Weights of a small transformer language model.
Architecture: learned positions, biases on query, key and value, tied embeddings, normalized queries and keys.
Training: 138M tokens, 2112 steps.
Each number is 200 + 20 x the weight over its row's rms, rounded and kept within 0 to 999. Layers, rows and columns count from 0. The size before them is the row's rms in percent of the matrix's.

# layer 7 attention key, 64x64, rms 0.406, rows 0-63, columns 32-63
061,167,206,195,167,203,198,219,218,223,193,197,194,219,198,193,207,246,196,229,195,226,188,205,149,206,180,212,182,199,194,182,201
087,208,180,202,192,202,178,211,164,213,193,220,183,210,221,227,174,189,199,229,194,210,216,189,206,207,213,221,203,177,248,213,206
065,160,203,204,212,192,198,213,185,172,202,231,185,196,203,206,186,202,204,239,183,179,245,208,176,203,170,214,170,186,209,170,206
059,214,215,208,174,175,175,211,181,197,198,221,194,202,216,202,194,167,198,186,207,204,209,177,228,239,227,184,222,189,181,203,192
072,189,168,209,197,194,222,184,212,212,227,202,224,200,182,180,169,239,208,244,207,202,217,253,164,169,175,196,186,231,195,226,180
084,205,228,205,207,201,231,182,204,162,206,241,234,221,216,197,224,208,206,194,189,190,227,213,185,224,184,208,229,204,204,196,210
068,166,206,171,224,197,202,214,207,133,218,184,196,205,221,228,205,189,204,238,199,195,193,190,190,202,231,187,223,167,198,186,205
058,162,214,224,232,203,177,221,200,170,215,221,172,207,206,223,184,176,191,203,210,194,211,235,214,202,186,197,201,208,223,202,184
071,214,197,218,212,199,200,195,229,197,180,243,206,206,192,173,196,193,233,170,206,182,209,206,211,210,187,188,211,194,197,209,190
075,228,192,232,218,224,192,205,203,211,208,209,189,207,148,195,199,222,205,190,191,184,202,150,237,221,198,210,208,204,228,171,189
067,198,218,236,213,190,214,185,205,204,218,216,247,201,191,219,180,186,224,204,204,191,216,194,216,208,213,236,179,198,230,206,235
071,201,174,198,185,238,216,160,158,252,202,195,220,200,201,198,168,191,174,190,211,212,178,189,202,183,191,210,200,216,211,229,201
061,198,188,195,174,219,197,193,204,181,244,207,211,235,206,203,211,203,196,195,229,226,198,196,209,246,219,198,226,215,148,184,197
058,194,203,210,161,202,202,190,223,223,240,186,199,215,200,192,163,203,192,179,246,212,196,203,198,191,189,208,182,197,158,186,204
075,215,196,201,201,171,197,213,204,189,190,253,220,203,177,207,204,210,232,198,202,194,207,208,191,205,200,199,200,171,210,198,219
060,221,180,164,161,206,213,193,212,233,198,196,196,195,197,176,233,236,178,189,171,229,193,210,161,166,152,204,170,218,203,195,168
057,212,230,201,228,199,188,249,210,206,211,197,185,218,167,191,211,163,180,206,241,190,216,200,236,223,230,208,185,180,237,192,217
062,220,170,177,222,193,220,219,178,196,216,167,148,214,178,192,217,188,185,215,191,201,160,208,197,197,202,220,204,182,222,186,208
068,166,205,234,214,204,150,218,199,211,220,190,217,188,209,203,165,220,200,216,221,208,212,174,182,205,202,219,189,201,196,178,205
065,192,214,221,188,188,188,193,220,200,238,216,230,221,208,188,161,218,221,219,252,225,207,190,203,202,214,209,211,195,179,199,215
075,164,198,228,223,241,182,176,228,208,200,187,189,187,178,218,206,187,185,175,170,162,185,189,197,162,176,190,175,203,201,205,185
068,209,215,208,189,182,193,174,193,190,218,187,205,184,213,182,144,240,189,215,241,201,186,192,204,176,208,202,224,219,183,183,182
083,212,200,224,191,246,214,196,198,200,184,196,232,209,204,196,176,195,181,228,202,173,233,177,234,193,204,209,186,169,245,183,204
069,198,210,230,189,214,197,213,174,203,158,232,231,198,203,205,184,223,228,226,192,183,252,225,194,197,201,185,196,181,200,190,189
060,187,216,175,233,196,176,214,229,179,205,214,200,193,174,207,246,222,209,184,182,194,200,173,185,213,187,230,192,202,184,187,225
072,201,185,206,201,223,209,188,185,195,191,202,171,233,215,181,219,191,210,201,171,212,205,193,194,214,175,212,183,196,192,155,172
069,211,203,203,190,214,204,202,214,206,182,209,165,191,217,181,191,208,202,186,178,179,218,177,224,192,158,192,205,185,197,189,168
069,206,189,208,172,213,207,177,230,171,188,197,210,188,224,202,209,223,221,187,173,192,222,216,178,166,188,186,221,204,194,192,170
073,201,190,206,201,202,203,153,205,191,191,203,212,198,201,228,170,193,222,208,187,206,156,201,217,157,236,198,204,192,190,205,205
066,187,170,223,190,194,213,211,199,157,199,158,202,196,199,211,186,173,178,211,143,172,200,190,198,199,207,173,168,175,197,176,180
077,174,154,206,227,252,204,191,186,234,211,160,193,184,199,213,198,189,211,191,195,209,198,188,195,217,219,198,223,238,182,218,209
072,193,175,208,216,187,247,206,238,178,224,182,209,217,207,208,204,196,242,213,179,199,198,222,187,208,211,205,212,188,194,201,199
122,180,232,200,203,213,179,219,218,188,216,209,190,210,162,220,203,216,198,180,212,163,197,187,219,198,206,220,199,196,206,176,232
142,194,193,230,244,197,189,192,175,213,173,212,180,228,200,180,193,174,225,215,197,158,192,232,202,204,167,191,205,213,171,192,230
107,215,183,199,192,191,184,183,208,202,213,209,227,204,179,204,214,230,210,172,181,189,169,172,224,221,227,208,221,237,165,202,198
108,202,200,199,197,173,234,199,192,157,236,174,212,220,219,220,191,197,178,228,200,165,230,219,217,228,208,190,186,195,181,194,186
140,169,194,219,217,196,191,183,196,207,165,205,215,225,181,215,176,216,216,196,186,187,191,196,195,170,194,222,178,185,234,188,195
132,207,212,208,186,181,150,227,199,204,197,219,195,212,209,182,214,195,221,212,205,199,230,237,210,219,194,208,182,187,222,205,210
096,186,197,188,163,189,231,177,186,204,236,169,199,199,226,167,194,159,191,183,209,201,185,193,175,166,217,180,200,206,162,203,215
149,202,230,186,203,209,178,235,199,166,219,187,183,221,231,187,211,212,204,170,203,224,226,176,237,217,182,224,202,182,215,174,201
105,208,211,179,209,181,222,196,186,195,202,206,173,227,236,189,194,155,183,199,197,239,226,177,215,198,188,196,172,181,203,192,210
134,164,210,199,194,197,201,194,192,224,217,173,202,210,179,186,188,180,201,181,165,224,221,167,187,202,200,245,220,224,190,206,191
119,200,205,187,206,210,164,211,203,196,202,189,205,170,185,190,234,208,204,179,197,197,171,156,203,203,257,191,252,185,216,204,218
104,201,199,212,200,179,189,201,182,202,194,185,192,200,231,241,183,172,174,172,214,183,210,191,236,190,170,193,181,196,227,201,188
098,195,235,213,210,177,215,190,187,218,207,178,159,205,187,209,231,125,214,192,193,232,212,229,209,210,212,203,184,222,173,194,235
146,202,185,186,184,170,190,202,206,171,179,187,166,215,202,215,198,186,244,173,207,188,189,199,220,232,227,223,197,184,200,179,200
104,184,206,209,221,185,191,176,235,220,200,183,202,187,184,209,209,196,217,228,223,187,187,216,205,201,196,198,197,203,199,263,203
131,198,201,194,190,214,188,201,193,208,183,177,161,207,178,191,208,199,177,162,222,204,179,158,224,231,226,225,202,212,186,177,164
106,178,200,212,252,189,202,186,186,209,210,184,198,224,152,210,212,184,164,205,192,195,186,196,235,183,201,209,175,223,245,206,222
130,204,181,239,223,220,190,172,207,221,193,207,196,240,167,202,208,209,193,193,188,197,208,154,209,175,214,238,234,240,231,204,198
123,242,157,201,214,199,192,201,222,210,169,187,180,212,160,202,205,215,160,227,212,170,206,194,216,189,214,194,193,195,230,179,167
102,198,177,215,172,185,213,166,191,179,226,207,232,172,184,183,184,192,205,242,206,175,205,206,195,196,237,157,201,202,211,215,241
120,163,178,185,193,214,218,173,217,173,197,228,198,171,239,187,214,189,161,224,166,189,192,175,188,204,187,212,182,171,220,196,199
132,235,201,209,212,222,176,208,186,231,204,216,213,193,165,207,213,194,228,195,176,163,219,198,203,201,182,223,222,181,185,195,216
129,225,205,170,226,173,238,223,220,209,180,176,168,242,206,181,218,188,169,201,231,200,199,185,237,220,197,175,168,197,224,186,200
137,212,186,176,185,177,225,188,190,215,168,165,180,194,237,190,205,211,200,233,202,183,204,228,178,185,164,190,177,217,169,198,205
129,189,202,230,232,220,215,167,200,162,208,207,219,192,197,245,212,173,194,189,172,158,189,198,224,223,194,198,196,211,197,210,187
139,208,207,180,194,212,221,183,170,214,190,193,181,192,216,207,211,180,191,145,181,198,178,213,193,197,161,217,203,216,204,223,196
112,211,180,199,221,214,179,200,199,218,150,184,197,181,216,221,231,198,197,192,193,198,173,185,188,211,191,207,239,205,221,216,201
125,200,219,191,202,229,212,214,190,201,168,198,174,192,195,220,216,224,188,220,184,177,235,199,178,212,184,197,214,195,232,225,180
128,220,195,171,204,189,194,229,178,202,193,206,192,225,182,206,208,211,184,204,209,168,190,175,205,223,229,218,195,207,235,211,238
134,177,162,221,202,213,216,185,222,207,192,218,215,204,191,196,191,199,230,196,204,210,197,187,196,204,184,187,216,181,176,173,209
125,211,196,245,218,198,194,183,166,184,214,178,228,207,192,205,180,172,180,229,196,188,206,185,210,189,206,202,192,189,238,175,190
111,195,198,207,243,203,192,212,213,206,191,197,230,223,174,192,230,243,208,195,219,199,184,202,180,195,209,209,244,224,195,215,202